Weights of a small GPT-style language model, trained from scratch on English Wikipedia.
Size: 14 layers, width 128, 4 heads of 32 (1 for keys and values), MLP 512 GeGLU, vocabulary 5063, 3.99M parameters.
Training: a variant of Muon for these matrices, 127M tokens, 7758 steps.
Each number is 500 + 25 x the weight over the matrix's rms, rounded and kept within 0 to 999. Layers, rows and columns count from 0. Numbers have three digits each.

# down: layer 5 MLP down (transposed), 512x128, rms 0.107, rows 380-414, columns 0-127
# gate: layer 5 MLP gate, 512x128, rms 0.223, rows 381-415, columns 0-127
# up: layer 5 MLP up, 512x128, rms 0.226, rows 381-415, columns 0-127
down380:531505506469465509494519517480527428508546536535532529507463506524525491535506461517512546516564512510503475504531491474480463472491494509503497492496482513488492546490524472510511520464510524510532459501499503502482491509435521496520501508494467510454458519488499491465509471495475490488509549530514488449477463499452484493527500534523491535541510551487466507518505535470514496520524
gate381:531447497488527532502484507545550472501485527519477504460573499509521495528513505503508562522491506505485469501504443533426466514479480487527501530433485509535473477539532488513496505452524535503499512495497528515446478542495535489486500526506493530501477491485530519476480502536540518527511498528497500490522517472476498502518504494527537490538476484447489500522477540519479497490517
up381:505541553506497518517508490544543520485459521524503486509507516511514472454498468492563460485493504524543516520501510517487486545517513452450519453540477535497510512477512442541486498533543542496523505459483463467530480508492481522506521480471501545546551488493505513503513522478470504514490469505529463449493471494481521526491469478500506495496483556518467522501519485521517513514563
down381:533486528490503500477505506505459483496529546469496506527456477536463476496515501458512468545520495519510533519476525530536517498500507494509494541510513456452496512475474528452506499487467444474465471488481511445470514514518497487523473491482492478503521522486487510544527512502495490449468462506472527525515513480509521539492515514508519505475463499466455508465459498450480496540537
gate382:483522467516536453519519471505491508486504431509453505512467501513518504526467495500499479523504489532543482471466520483482456480476532521497505503500491491512500496494526514461493509527472446504488484510495501475474557525491530457501535464553471495502489515467438494499506516473471492455533547487478509505514475452490486515500491479472468510490489477526510501501497479506507500487539
up382:445504509519515506483489526516501548531503524507481474523501471538485524501503482504546508513501537490503493515531509479516447474513501478455498487502507485488511492525479499508511530464510519498526496489485505492490478469481479459492485547475476495488532478486504496505470522531547484492505500491519531484469555487483451547513532533494505519496460512481515525536479524483451492549488
down382:518526475532506430493544479473487495500487472501466507494493494534514520461484528503490482495450491514517512519485504506490460502459504517362490536473507517466502449475515515474485518535483470489520466512503512483525544488491522457545496517496467534511496497473485493493543485483481501474473537471455493500489477458494453484513495525489522550495483525512480502486510513522462493474510
gate383:508472487502493564510517529471510464498502497505422469500508557473479504473469545488542517552515512519488526497519505514487492455533471485498484575541526508513474504460476514462492507453475516474499494499480520519472470517512487517528500528516492480482492509466461489482491481479479502494504481494489486481482493499514445501526492524481496482454500530488495486536497490541497473477508
up383:489528482528497480486506540524500501496482511509555482536520465509523529510516486493470519469476487482556477456456499503479501493476502517459493488487516516508510469512487535493511450494493527534473506491500467533512531502462514460476490491445534537489532481527556482454505537558520475502463488499475474460534535503499510513465520482495542499576487472501491533471489498437494494538539
down383:508501478515526554484468526500495515460483531481516490534500480509527507524558512479526510482470462479517491473488509482480504490481500496466490521507522523510426505505474523460501483456493520536460441477509452495472514523487507524502502474478510503487504521513480478506511495552522493526540519471511484467532466517525502473493511470498499498505562445532547527502515508459525563558536
gate384:489430520516486474518512463490513516538480473487479497490534519506529487512566534458548520543507504484498537550498535478511496488464525528525464501446495526489502515506500482467525558531536493522488523494521508515489473484507469486509502441502556473546472456496441512505469484469527487520518536507476478514485505487502539523432512469514487495478499482488492536496515480462503531468450
up384:537482504444482505527549522572518481500525473502503545531466510514487473475511502481488486514531491516525451514530529522517473468486523495480536473460483484487508478477510459517504521507493519490498510486519486481443522525515520480465479471505499509456500463467502518457508515481505502524479505474467523517538543505470495522499523494512502557452533491534501455559451479531485476489466
down384:525480510496482535441500490519522492444496490543518496496529514511484514473482510507487512547514504473503449531491544505507457543523506510458500508530506525521455530497537536530477479481511517525460515505489486482515507503506483516477507499513478465465539485469547474453481501518490523526486460519566542504497512507462538485477519518505447498437512507511529472526465487452477472471501
gate385:476493510488526523520490552540492483505497462537540498481490462487475543563515521469534495483537517507512519485548483536516414474516491502509483476484525469483504546482497553524500513522477502474536493499472480470482495520563537493513512464509464497541485526505530507518516542516461474542532540497512516438484496511512495510500507491485440477493493535514498480442501485512516503524513
up385:452480478452480476492477528471479483540532492546443484516495551522544546510517486466483557488504503527498515482496504480530492511503458528474511478487501479492515487480514517550556529533523493466488478570476444491463455464548502479516474474529444457521509533465537484540506509566510492505516531461550516519481540481475495512491532472498485514511468475497490490503522496537496544535464
down385:455502523446496416493532508505590489472484521479529466482562537489555519489504532513463492467499454494487476510517530470491514508492497526520483503485479496498502472470504530447525546510556486488486507492533515491468490497494495442476505520524517501501492504527483538480515491522509516522504530479524548510509573522492520520486540493479499501472497520518490433491502494548504521482461
gate386:510515502509490517513485468538489493478474508530496518457534521512504510481518518503515453498485527511457518503472477520501502523485497472518503486513529508488516519498495489501530484496525481480530432485525509532519526479495500488482485513508478509469437520458474495496501465531503514496496469466498469496494482539484523499531434473510540470533494542460468505527474516512477501504463
up386:487475499514532520530478496516514470512516504492470470493508516462495553496521486514521489514509509535488516533474512515532482481513486489524484487486484488503488527495525478488504511472514535521490482497493508480500500440526505525478485506509501445508503516502522487525489501500471502466469510508447468514492533470529545510501464484488498461487511513453495506504517442463463519481477
down386:506502519524502483492511473474489520513457496479489508501512494501501502552476546499473490492442520500466494506474513499486517540490498479564501523538516491494576505511484478535531515509498482470483523488495524485525511474516504504473445523497482521490455501505518485514499492499512492516513511456482513512481484495480505505507480536535485487511465517514484486498516512474511491513489
gate387:481474541472455491475507536525526532530497503536509488458491482485517477514461454507476464524503487497515500497504541534506467486499491521494487505532500497515514502480493522499511468511531511456506478497511502529478494480460504496498501510485506490501471511492543502473504520489541475516505528492506500495489477505510488475502516528492483479506485506487479496488479551491473528512528
up387:501478529486469483519466492525522491512538477485514468484529492471583474488493500523529496504484501475526477506497531545497445504480490528485491488470523502538494479500485469502501490500485483489533484526477482537509510499494473526500496516496496505506495520487510507474495501446527506507480467529494489493456479490488495503494507521497462531517478488508471505483500517458496535498510
down387:481489470496566475511485489517497497475482528489514495500497519472452488479508525495484505474512521531483496522509461463469525529484485509549512479515501533493503508525496499478490503518519477491520513500510510498510510502486491504501495472484527489483550467513482504485511505504472485509519485492485506520511499543493478477486479481510507474500525466500539490546498462518519469490493
gate388:482512493502490508536531501550493488519521564491481513485477501522485517531526483524482521520474496491513504538509483483497464489530502509477504481511534537541499520535485503498511468526509474515531523432522462500512483520498512507530526482455538501542459513472446503509506522483506485468451518509467482520514466502514493500522504514514478472509536519537478514513475476494486509520490
up388:466492532531474519567493493498503486464492524496509498478493558500489513515518496541511466512487514461504540539479532469485484524511550490511486515487485548521520542475496481489495503512515482540498503454520519481509516510499525491499492451531502489514501499520473498498493500476494508490483508480494463499536489461479462485502483497483480496470504528509501503483480460504495484523472
down388:523472493474471511489449508503532514468483502530502493495510512497510508508517450478518512482523523500482492503505493493480516515509505515535510518521447506504480444477501501508566516506495468494482515549495515520477497505484521474469519523488483493457509520488511506480484440506469507489483498521530485508501476525440504515510570507493475500514520493513524501517467512519504490481504
gate389:476467497521515484478537507512541510513454499500488517533501492491506500475551559494493481468506504515524493505496434511531501473495489472475505574476497507542526432529535494478487467512506450499463521515522518488524506487521524501558555504499522510507517485514553531484463513495508509497498524555532510529515506485477543503499523474510508480499516482500494491460467498525455514505475
up389:473521505473455471517480506553534487505498488530539531481533521448557510490542513467487491466500503505502535491544467442517467505500505483486480517541514524505501465499536477526499518510494513499488524496516503514530483493542554497537538511474472520537482518502527504491456508514488476549510457518487509502500518564513499519508510480534509473508472478506509545467451493498528544492498
down389:492508491469479486516494470447460519472470495532522471471493499500517465475485509526487545518488488496457470482450531484491502478501505500473524505507459491475456575475520466516507492491497508511510474448473475509473494542528509501477481556483477495484514496516520496501483515546598515523502458485501507522478513517476528509500509497464487534500471461497508497432513465487508553509481
gate390:492555489520486502502464529518509521491495498476525563500527525512483509481536478542496506543492475473490480490461505487526458517503480519503483521476472513530584478550464496495492464429487509541519523522503562478468495479512481516535491497485487502533476483518513496512528527477528494482492484510486499504505543517453506555474518480507464493501472504500479532475508524488541528495498
up390:537488489502507527473531497483499502522503517523549460489501501495511476500465511458502505441542516500502487485526488476525491542504490472560484490483478489484492462503489441503511520472492497508424508544501509519496514455495506494489536456518539481547474478516522490481478492477479488497491492456505476474545522527529511508538508541482527474500506504517519517513508507512493522497509
down390:509506515502543485448504491504498467503477487574530499492503472494473504541480537533513534512496477501515487536483510519482470503513506481521458497481508479479506524515478522476469513500505545471558471549530469501517482505526524484505505487457482508464547541521504518515436509495470490497503473522526464534492510522510485510513526490504517457504465473525456509467502507483505503510469
gate391:475499472501514486489478501503467493533510511503478568485514500487479504486528501479493466516521504500481481521488517539471482536496484493489472491493531462478486538491519480483487473546520589499520483486453474462521530509518508515520508494501496487487446502511496524490489517519482528445490514493498513491521504508455520491487517471497505489474490496484521580492489529515503466484538
up391:488487486461509475506486496530486525495485492496474462516479499525543488523524466502519498498515456500495485487490495521479482509505504487489440507461507496545504470494486496471547497498507548516469532530461541503477483472491523464524460473516503515494504505525539541445527515496463503466495511493522520445477507504458542486481471531479517498509457479494493515488491512567485565465502
down391:493510543495468492471517542515490487513479461552499484545508506512491537449493511490501490501452473485478488482444516508488463473472496490522514539469538509473491554500452472482491505501514534518469538489478530524524519486499500538482470496488497500497523476491541474519452474513508466505474519532487523486501520539458480504489458496474556493461475498503464463515470502527479543482537
gate392:501461532489484497426507532469505478529496525510511502500506528464510540505488501490509529503535525496471494512482468526493503514467529481498482497500485521549493489528454494499516501493515510527482513485462495461471499517530510507509513500510517477494487475519533514542519494473488467533484485502473501498562491535522523481449505474431525510489496527460512491456505495492537473487500
up392:500465508481495524502498475515502497504502506500516519502497503511465488499504513507518504554509473476490476501511502483468519446522520514463491507476523533471544500527477505479472495496518497506478515478529512547500481522485481502508512509495528516534550517484491499496520482490496523492493542478450503521493471523489532473491430466531492468462443526524485516507521464503513512508451
down392:492514487504486500519444478493509456518492472504475485495526530510488495494509514473511517486517542470452450473495481513506528522505482520533484513484517518505462472542491531549474536495500517515513489545529504450512532563519490504517454495524528538501503504506515511475497518497462487442511450496485506545527483530513486521515489476467498472524472506467527491518527488514492490486511
gate393:460474458506494527516513487485503481455511528514497489503458492479509513527509547538527461512472497515477497483493484485503494488504506481483460529495499465586485480526489506542512551475514489535468520473493472539517480468479512478534532494507541454527487538499485515516515530570512493535496516490513496506443516485497498512477498533482478486479564511473518512492546514507483514478519
up393:500519535490482501514500517533549522539496489526488511485550458509532518474542538518503476509492504489504475487558544464493528519475474450495489532467507531519555462466559496490518472494486571533489488513499550478501499513482494547537483512458511498455479533506477481495515500443542531488514485571494514453505527548522536504478518522498510481475522515523476487452504493498523456520507
down393:491486483529527477548455501510490534539537435461480466513546495508531487514497472434518515486521508497514524452535539410531513491516474472499505509422533515529540530438461453527463529493501503482478484542536528520514488505491524498484515459501468496513512459490548468549493474512474487529505534542516475502472488531475482528535484548543537513488494460529467518503464462489495507498462
gate394:506517509544482532501513514483498532505500483477472485501449513504490487507493510494526512489515513554463472493519544491516527468529508489539477494480463506523533493539549465481491482477488521482497477507540489534524524510505493518510488490523492518472414492482522502549485478505471514529486474516492493487537521508487482523501558528495509483485529489504470547491489471451556502521517
up394:547507498516490524492530502456517502501531514490490495495497516519498462466516544532531509499514507527474458472495479493493519470520541487536503489498508515551504500501491464475492490511467501468496456500502489478469495474476457535530506476540517500500478506508492491518462503504467511522517495517477476461500548509493503485491520522493524485506501499500461552503541493501520508524527
down394:551506513511506508531488504484470448508489518531503536514456492466510504521507490518497544489494501479493484511476500493473494485523484498512457518529472479504461482496480481485534505491491458466469524528502522503511489526496518471476502472491485504480491545492557491470487506417499523472509534510504475528505505500477478503507487483446494515479507506497478512480464519509489452487520
gate395:461482544498515501456523512558484475495500483515509492506496515476534524509494506471474507481516531493475525487514459515496525509480478518500509538516530517523479550528476467486454465488513534478532533500433543484497509501477458525517522513478467481540516530506462523516512521503479553456437490510527479525539499495513500497507507431481495551522499489497456473462508470533515455456519
up395:502535509520499491484496478510473488479456479436547477480493496475458515525524486448540509471493477505524474515516487477451523496493487485463495496506462491469500467494512499513532481459534486497508512487503462478533560525563462452481548514455475536499498537501501503514433530489495475514522471510504565490500527536472519477502497516560496509498545520524472468508495518537497476521514
down395:493444561533496540511518536521511512494442537499540520499521513481520488503489500451489518463475520477499536457486470496499568493516476510512481460522507476494458516512513464543479468511546470527510550494469541532493464485521478499468492482485508489535487562511455477493492496509515541508455469456518510470515497529500479471503469511468544526516489521478500497498483467472502453495521
gate396:453456503478480525494488500498561467494526464515532491520481537514528465501487489511509474470511535488489506468506470463502498490489528493479525504488521531476513515514504503449458496517507495479453506499485483517502462510496477487493488538507489513478462545526515485508464522507495506513475486514501493499457501539498529562530460526483527513501528493494483526509496506505495466512534
up396:491507520513507512490477488483542463512525505479480494534490442479534484508496509545479479466467495529503482496481514526464469521498497460498449494466509508479505513511519509463477498492467493499503510504484512486555519492501523537488532514474505500486481525522542440494471486507497492481505526476503466548469504502493558570515536484440516509457529504517523488467476484497487471529530
down396:436479464490483492486494519489503499500532520501506449477490466497531467533527474466540480536523531483504539470514542475506551503512454505534480470514508463482483474472470506490489512529478471510452452510515513512501465497500518500508490515490487464498504499451518569540472499501557470523525504463491535547474508498495523517499455499520511487493526535476492484513519494467504488533477
gate397:517518497513512500486503520503440476547500477534469518483458496499507530509476500467496514510532459466492497528458527496494498499508522464520492504502481490495463501488496503518498522514509489526541521497474498463487539567503492488516499463474453511501502504490475530498515500537468514495527491499462501467552489461498481533504488472405511485477474473474477515477476486500506477516522
up397:527483517539508508512553520490515527510510502506431501498496470463460491527453468512491537466477473503488520513493492506492496511513497491480506503476500467482444522485514489522475525539503492530516545508513518472512484535505505486488522500497518478482505490500525518503509516539492513504547486553491527530500509515507476515506498525492507502490513505464476512526488497492474510527500
down397:502525517507485508472510531489507464475500520500539450549519491511495481476506494509545476527490515515507506468494527506501519480505526464565499507529535497492551499526482504450479476465493501460449509502496511499554496486477487497508498490502513497505486469530493499510529509499515484503484529468496507523488505485505465487483523542502487494497525487495532519485517516480508530483481
gate398:535485426468538492534448516528508507472529483517513475487524517522516508513479491495492485461505547471502517542544555563511460507488479525500477523468536550560500523541518494496468503479471485506495538506495536501503504491477500526521493486469514475495505501521518536505529506486474484473539539511513497501472502557531512515519500493524509504474494493470497523446464502518439546546529
up398:512471474466487463477465528476510501433481518535471483503493507492478523537469502500502559500511503527448520444479481508491530500458461512527481520506546519520486507559472490507507504517453497524513471514447499508522504488515497515507534507509453508496482469523479495491526491504526515471507481473513489479531515509445501471489542487486499534490516464493474497470519471505498488517488
down398:477570536495530492488522525549494496472470427552477529508461543474507509531524486518504465474467537497503485489468503536517511489497472445463500472489469501527478501472469484443536506487494499484505475489497496503475496513493525485485491515454505488489556525486501498491482519478480470497500483530505483512546507496481470486517502462496446474505530496510511514479516480560522486493474
gate399:482505491473493539506509508480474499472495480574497503477535497533460496441494530507496514466494489467525517482532482554522508494487518507521519522481510565483541483475493477495484485532498477470475543502493492513464481540521470486539478462522544499546492505533514554494475508504521492511539440451524532552454469508519499493535492492489473492543495511541473506513493526483458534493528
up399:517543498508506470478473498500537525532543499487497538484503507470437512511513485539505502543520543542459493473479486496496527505482479523505484500488494488537458483510517482487512503473480518493492518489553484500556472457506514542514505483485468499477556487538510480486507485480482515509470506511534496514511558470448479505443529505510507501493488471455550461452517468521517464516485
down399:498509515514509482477510482535473560487451535457556516510545463473481507574484517513529517484501493538466504531491498492495520542549483472499473551489494491529494503493464495501469487507521518503491495518449548482492469488484527514508493509514498512541486461493526503514481496476449506516544491514504517489519515502471456509494523501501470510498530504501446473530477500436489487533508
gate400:504512470496497490495480485494490499459471488481543513498512516517493458526498503534501509472533492463482519474517466500513515461532502511521467506517465510524505468501509453513439531462513469532508542456486509442507508506523510537514534471483538501499500502515520516504456474518476443473476476442497506467475495515467492568498470531532448504506476504503526518512478483502498454509529
up400:543515503528493499500536567524513486547485479472506503513516512501492480483456487505473487514497524519460509517504485501518445509481492504551538503499506509517494549515528471526485547499469471482492477531482487484520527422500528482529486502497488492532491469510508545465496493474482484493498476490543445512533530522482484557456462522518456507517477529535448462486502523533465532527516
down400:470481423503513468493524566574480527560539512478499537480463456549528504529570469524513493485518503549532482501517488471536507476469507530535468519518529518528494526522480497457492436487518451489523539507525496525544439497510485528477472528502457502491537568484488506479503476497484432444515505514528483502501502501522518525529506491548492541482471499519482494504494509453467540492530
gate401:485546501488508486492463535547451509544530505491523518510495540505501452513532457490508479518494548531480501540515453522527482514472459526525536523482470509520510509513507485475523521524469531510517517503456508500485511475466537526535518551505523495510501523529504500507486498550443445469533531465445488534500483569509519493513519495463516505542527500485480466541448499513510479548498
up401:489470487491454521500529473440537469497512482441493492492499531461479509508488484556499516497468484507525506473491516515461484495505506531494536490478535532494518476521528500499507447513509454506526498524500535466559519495544462495449499505471490508482496525502497511502511528481526517445495486499477466500514504482522465538505504512474519469442465522478540521500511490498487507525502
down401:527523448518495509485432556486476503515504542520537508500462526538497513507505513503491493496496554481484509509536474506500476495458526530471495526454488493510526525504509491496479515531482542479507525471442523516490507474503497452494486490482533530458482512465487506525480505523500495497488495515479504511519516494504530494511556488494507492500483510537497500469507527467461489481503
gate402:502522542492536504521489487513488549498472512502458483494477476477480434532505530519474500528519525517476514461472467532475484527537481517539488507444519458492520495487489496468491519476530459503452530521503508497491516547489476469457457465472524483492524510468475478535518507531486498485464510499511509468498517464518501501489493491477499551474510524546509521511518465501517440508545
up402:496480469494472497524487489465510442500537519542491520534536498489485529469506446529474485517458474507518496514513551492509495484481506470451538456490510542502525457523516534544487488483484538496570500494486466561507485483499504494499521526505480505470488476505503542480471526468540504522506489522497517487474499510474440505505536513482530489508523486463533486484458526491503501500500
down402:475482479478503510514510482488491502493509491485477508507525459507488493541501486479473473552509497489514522515518504515510533470464456508445447493476499495490488529497483510494456528509524511506463508475509500489510499484496493517486468459492504522500476490521508506505499465493532526521525502521484491503464509533545473490482492510488486513514439497461484506488515519470515480527537
gate403:518522492498496480461507486547486490530531474512499534543517503510561506511507460492542492503475478539481486477485521476468521495515508525503509485482487474440524519539514517413504487493484538533517482502494443502502470502508495517470522486516477488518499515506504482553509462501512527505510517486480494525472483530524490492471507516483478522459471508492466495509479473486503472475501
up403:511494489467552504495502504453506480497517529483521508497507531487473479526482554525518511516525510469535479522513504516551507514505483498494559486500470487516469507480522497524484487488478465499443495489513530506483506470464499519519488535535486491461494485475507482516494502512493501505473499488505473502485510466485525502517499499476473479505439531505460475517546563521512549508504
down403:510492498516526507498525502496489468508514471501481482487466497501531496490498496521511492484499500516507443493527494442474482510452481530450550505449504519490461510489496493477467513475509479516525491520502534516497516461502555483468488445468519529486484525478493490473489486478459475498467439473531467513484554479542513512503502489498545494539539490544491495507518494465503529488487
gate404:482495511488503508506515454518501536496441530503517518542491486530476488487447468491499505493460495607482514463450464542464493500458491492514523475528472501543503500490491507498459501495491449514486505502472521526537522485510502506498499521440506518541492468479520480524498501502507481483529501506503565473497511517545488470482504511512518499506526482461533540506537484521473490510541
up404:501539535514453485489504504451481530483498467475481483537512508448499520510526511525472517477529481419492495479500488481450525510484525496435492529504520462448470547494481496485510501528536485507456515477484517494534473512511489486504545478482470505487481526495533490475523497502491494456539483525504538490536505504459533483500496471481507480538482494483509484496509539516480481542486
down404:493477464513487498489504524528527520499501491515535479512450495504521570530558487482505484533504526497512556526498527506489512529519476515517474478463483501521503474486482480454515459478507558463525516494549509472440541488496498537485501514485503497499493518524512504490498540509498538562518467492524509510498480496499575498502466474540488502491487506497498483537490505534521464443532
gate405:488542518468499525517479504495513453483532504470525554486514487485504563524491523497521512491508493495479490499482474512499550519487522491494529488499485499476510518482502501488478535462473446498509521492494513498525528515515513493582479543564507477452551462508523516483496486477488482527481484419519500492500535475522496480445485474513546484465464531499529459496521500450506504483510
up405:479472496507524495495465547493488528499459494532517494463508484495467476502538551492494533517499490553500456475517491520533470506517529483496498482481474466481464502502503488554507551528472498480473501510459539492501533536498538500456468485484499499490528496508498516483515473530497528476508523560489453515495479475520510440499564500475497499487467530477486511519507447526512497466504
down405:525483465509519456505499452516474496518469470543455500525514514502521500502507515484484501514520517490515491494510514495506475515530525488556471528503494526519512518497531497470484479484528500513492497464474472469481487558481470513493480480462555460519454512540494478518520454506489481491506532517504502507534477552440499519519522492486534465477470485522459514503519538466516497548474
gate406:473509517584492529482484511547522492502539523499499513518486494512530497477531525484514467566518508530489507492548481492540501473473521489511505496477508492488508482515465535529493504506483492467512463520537478523494522481528495516463522437484454513486514461503504493506493464514451531461524474480507501499491471416522529494503497475486528528513508506506512496542531497547521509515483
up406:516505513494519490503463494501496459511467530513503460500495499476493437458503495547502480526491518563475510466495483521484486501446497489484540457469544541508507493463498532531478475516555510510515493501507504525572485487508520482476508520464493484478471501459476516481488523520517530507480415517509495487509474486519455493477517485454556485560503513494556492544518496500471474553525
down406:491467521481489517539520511488511457484498519484531471493560497505488519511473489538487545494561556448449474518495527498518474458530514513522493496481502539529493508489484549506452511509547473512513509452521517508503511506491531520498490494493461491522479484512501518470487462498497557457499481484421535527496544509595441535476467473495558507456504526461466476518505527512546512507512
gate407:505458527503529495495544535532534522487500494539510516490474422506468506484522514450513452487542453484482545500506517451515469509496518516480515504514486504500482473452491507465489471515510496505543501472515502450500476444536520483487517493472488524474489481466498503547497492466500482538521497452493481475500501491499488530501492486452523482510518518517504503515554514494522490491496
up407:544485490492488556494501487506506540518473515524513470502531498497530508502508521494487504442530509513500502491493452476486489516513497489492554460472489487467526487497534470548515474490479516473437487489466494502471516499524506487498498431504506536516452525500535514499503482490516463548486478485509525530434487511516532505507467529524532524486515483512481492480494495489500523547526
down407:459514531489514466523515514512499451486489572507497488471504502502524512541533481483532457534488454493497563518502528534471480466519495490436492501478513494520488504493509483473497476522452493523517535483495456481503481451494510527545485492474488468501475491502480500496495503477483522475470536489450511497512528477540497536495499475480471465510470537506523499557477510530467465491506
gate408:480485442467469522480517501524530521466503549489465491529481472530516518476586455521505478462477490478518509463499490544499497499493505526444511460478504487498502507505528507472547478452452522486508565505545506463501470475517466476504478478522485500556497525517490539520509520503501517502491483531524517555499527512517462536489526525524491537499520500494543520532539487469469480510479
up408:502525518492524508498520548492460577462515511506541507491496518487488494499515499491470518510504537508505463504457461490524454516507467509492466490517471509474514499530534456525495506480481461458491477518496489541491460514500495547495507459464516421517466493518536492530534501555505551520506498466516494464551531492500504492489493480489502510517503501557468545497512530447481525524526
down408:520497457485470506487486502509501454486470491500439487482481537539527481463503520517520511503482534500509537456511492520472549515501516529517527497495527494508464491555549512545489455514528541459521492484521495488492521535491521480521557502469478554481504585538478504499490478444492548457533505490503466477509535557516479495474487504485465482513543487542518497478504541504533488499472
gate409:450503473497487476507501522454532534494505486481507495461525488508485499506522527524489504475468485475498521487505478517504468518502495525535440513487505528523483504469474515501493539499484513528467521510478531483522505506478466495499540474502498493494487517495524523536523518552510476500471469517542479504506522503501560502512497541456523506512501483490483513501486500509511479510552
up409:494463506496455471542528527486528518440487521480498508473509492505486502488503529498473514472472488504492492520513498499480487526509464533497492483493488500463500498501478497502484523508493513527509542506479507489490502539485491486498496487491456491492495515499484525515492551544489512536466495486527486505530497511505565498505508557454556498536509506466516525512491520542518476512502
down409:489538488516506484507543479480504515518513498516513497520470493493516497483472493482519472514543499484503487485526501478510492504501523525531515495500439526513490554549501485485515469490509487537472489492501531482504495510487513508506547522498496499504531486476523485510490498521493494514450477461495485488501486493481488492488453498476497517484509542507480487462441495456493487493512
gate410:497547480501509483488500491486471502492497528475542488502492537489476450469544491488521486471475538531508522512495516507517485491536529476540512531490494496571510492524488521523508518515511538450489490494497489519512492528458509458508511490513503516530431489493489518475513507488484469489477524522470515506468491514499530460445519460527487520472496488493477477500515558500529429542464
up410:495542447510463466530507522481519537503509508487491474458539539494511504511484517484549505523486499522558471490518509481495501494463483494493470490492547491518459500504435529530511514511503469495488501503501446478493505502465468483484511492489515464491477507540473480496499498479473448504509477484460513550517472462491548485518507449483517479539471503501469496518537478483527503526503
down410:520536508534496514500525487516429516531521425494487538512527465498514504471509530533491501474473501500491458503507470487489550475503535477545526492532519525526488510503481478486484497452551465517467487509485507514511494532466540529489519488491509523538514470514521464482482461485469467544483509495513493514475501494490471522533488514512434525502506450480471472482505483498551474516471
gate411:520511568500499500508491453514521571500470488469518530485505488517503450466543477473499501472537488491482522480472499529516477509497507496482465484543509548491501489523487496506503454459500492479464495408501502487484477501531463481502482512520524492526423480499505510531491505505523512486487473507537469501442526540514470525487520483531513489467496525478520527495504473451480462477502
up411:476520478476480494513443498452529503420525513508499512558472477535548498500487515513529495459486490526494563495496532515523522457461477530475493462532535494495501504544489511520493512501508506480487532531485544524480471534514496481499497464528485473539481476531505503476498508500503459490507475511517536471497520471480487469524533490519514458499467470495480541489485486483483534473545
down411:477502511499527490540497534508496454503541526466522511511493532475520472521490502454489492501492478505486496504497464533501523473493518536463478477526486499480504465545490513477491535538451513509488503470482510445522521544492504488501488513492528517573442532527468506541498484501518516507494497491484477517483500466480518547519452551514519528522491512521491474487476513532569477519492
gate412:457479524502502514490502474535491479473527511500502502468500510507521515509520499451538531474511509482549513511481496478522467463487505492498577464519518529460542510503486492456497548469482503527498491522500475507478477512538494513520486509494522506504490478527479450487507482519457481466468509481486559479515519493495487481523485437493456521474474520496494493490496524511546476527484
up412:441509535478496530529549521496547477468492507569462535482468561566489498503471484540504499501518466497480500520468506499484494504521517494520522510502515482494511489486505453513448542474525511487468500508486520521515509527505479490455470494500517502509504514482523444514511516490518513507524468490522512443536505494468543516467464485510450499547550515465462514490511520485487490497507
down412:496519517469551490467545502492481459471488503527492473474497475495465476461451490521466492474480507482455453483495514480497503504517501470519498519578464505489485459472513488523518467479501479469519485488465519552487509484488515509511495474515520489529491492543535509512492452506491482470511463504535474483536453522520496503543493476506553506509558486523501477521534526517490489490514
gate413:492516488531482508495535528517489489480486510526469530488490489474482477505471486516559495537498504500475508448514528514512505513531482537509511538446517497508483476490490487494485473511532454513478491554498502513467470517435465532518478488489509484484496475471484484513516510498490466501497514497503490508509483491496533483512502516468471461480545424490539536498497491471505453459492
up413:491516482493524494513469495482514507512505508513549492515530485581496512472503516497472501512490445554519469513496504499471492533487511463466495518539500478482514495514448510522561520490487494498507525471527483485555517507538525469501537508493511515521489492542548496504510482497471521497499492484495541493481499488524504513491499467502523511503462516495542528519478515532489522531519
down413:424500491496458514489506439485463497539506497498473512489495492503465507513492539529495490493467528490503497502496521540494485534515496544469482506514473539505463501488476491496499488503480511519496472514505502495477502474488482512504547511494530511517516505504499504502498496518476471467500490506499481503502491478528479486517515515519507484505519483493488476518514459530526511488490
gate414:470507510468481468512508481501449479489489514536485525487494497473495514497515501494486508528493484498460477508482485534457450491511520470484508481458520452517462442484500468409482497463548514511542475503496484530472502539509456497508478505542472562544516533490486506485529499505515514486499512503467504488498549496527491519494492517486499470511480532503496536480461450486493525473530
up414:455472496496516489491508475483523512502534514532523492478507465469455501494476526484531523497524499475488476484489526523512517495536469502539483529499538505517506517490490509501529522482529513488491496503526519484511477531522454530522514534492533499491508475494534547530457528549498467500479530473501475498494473524503485538544519486537533458537519489503504520493544545480532475517537
down414:491475501493502461475540512474510482522481491513453499503472512495534484550485506518530496519455508528483491505486507489495504517493483450522523464484505524509491463496482504518444495545501521519478540562533506527503498517469501511516500487491465523536531542521541505477497476446482495496509484478475508515464512489498505503459496503499482526510514470515458505494522519487512510473457
gate415:531490502477518522530477463472495486524515493449490498522519477450515465464505508486509500512486515464506491485558471503476451454496506461519495520486521487504488558486481491517511546480504521507516520497518513505501558526513516514522490523465514515493517473524475507520470538496536405500456494466512496561526500499540520515488482505520457507513475494484514470475455492492528489530500
up415:502507510483543500512524495486527516499497505544434456446529501534505524502503505493514524513525515522486536440514487494474505478497517520509496536483523501522539468532531493524505489506440497480493489512477500511491499499516490503471544507501508566471518476566508473477510484521497490482514540514521490491528487480513517521480496521468460511500508500516481469549457548464510530439444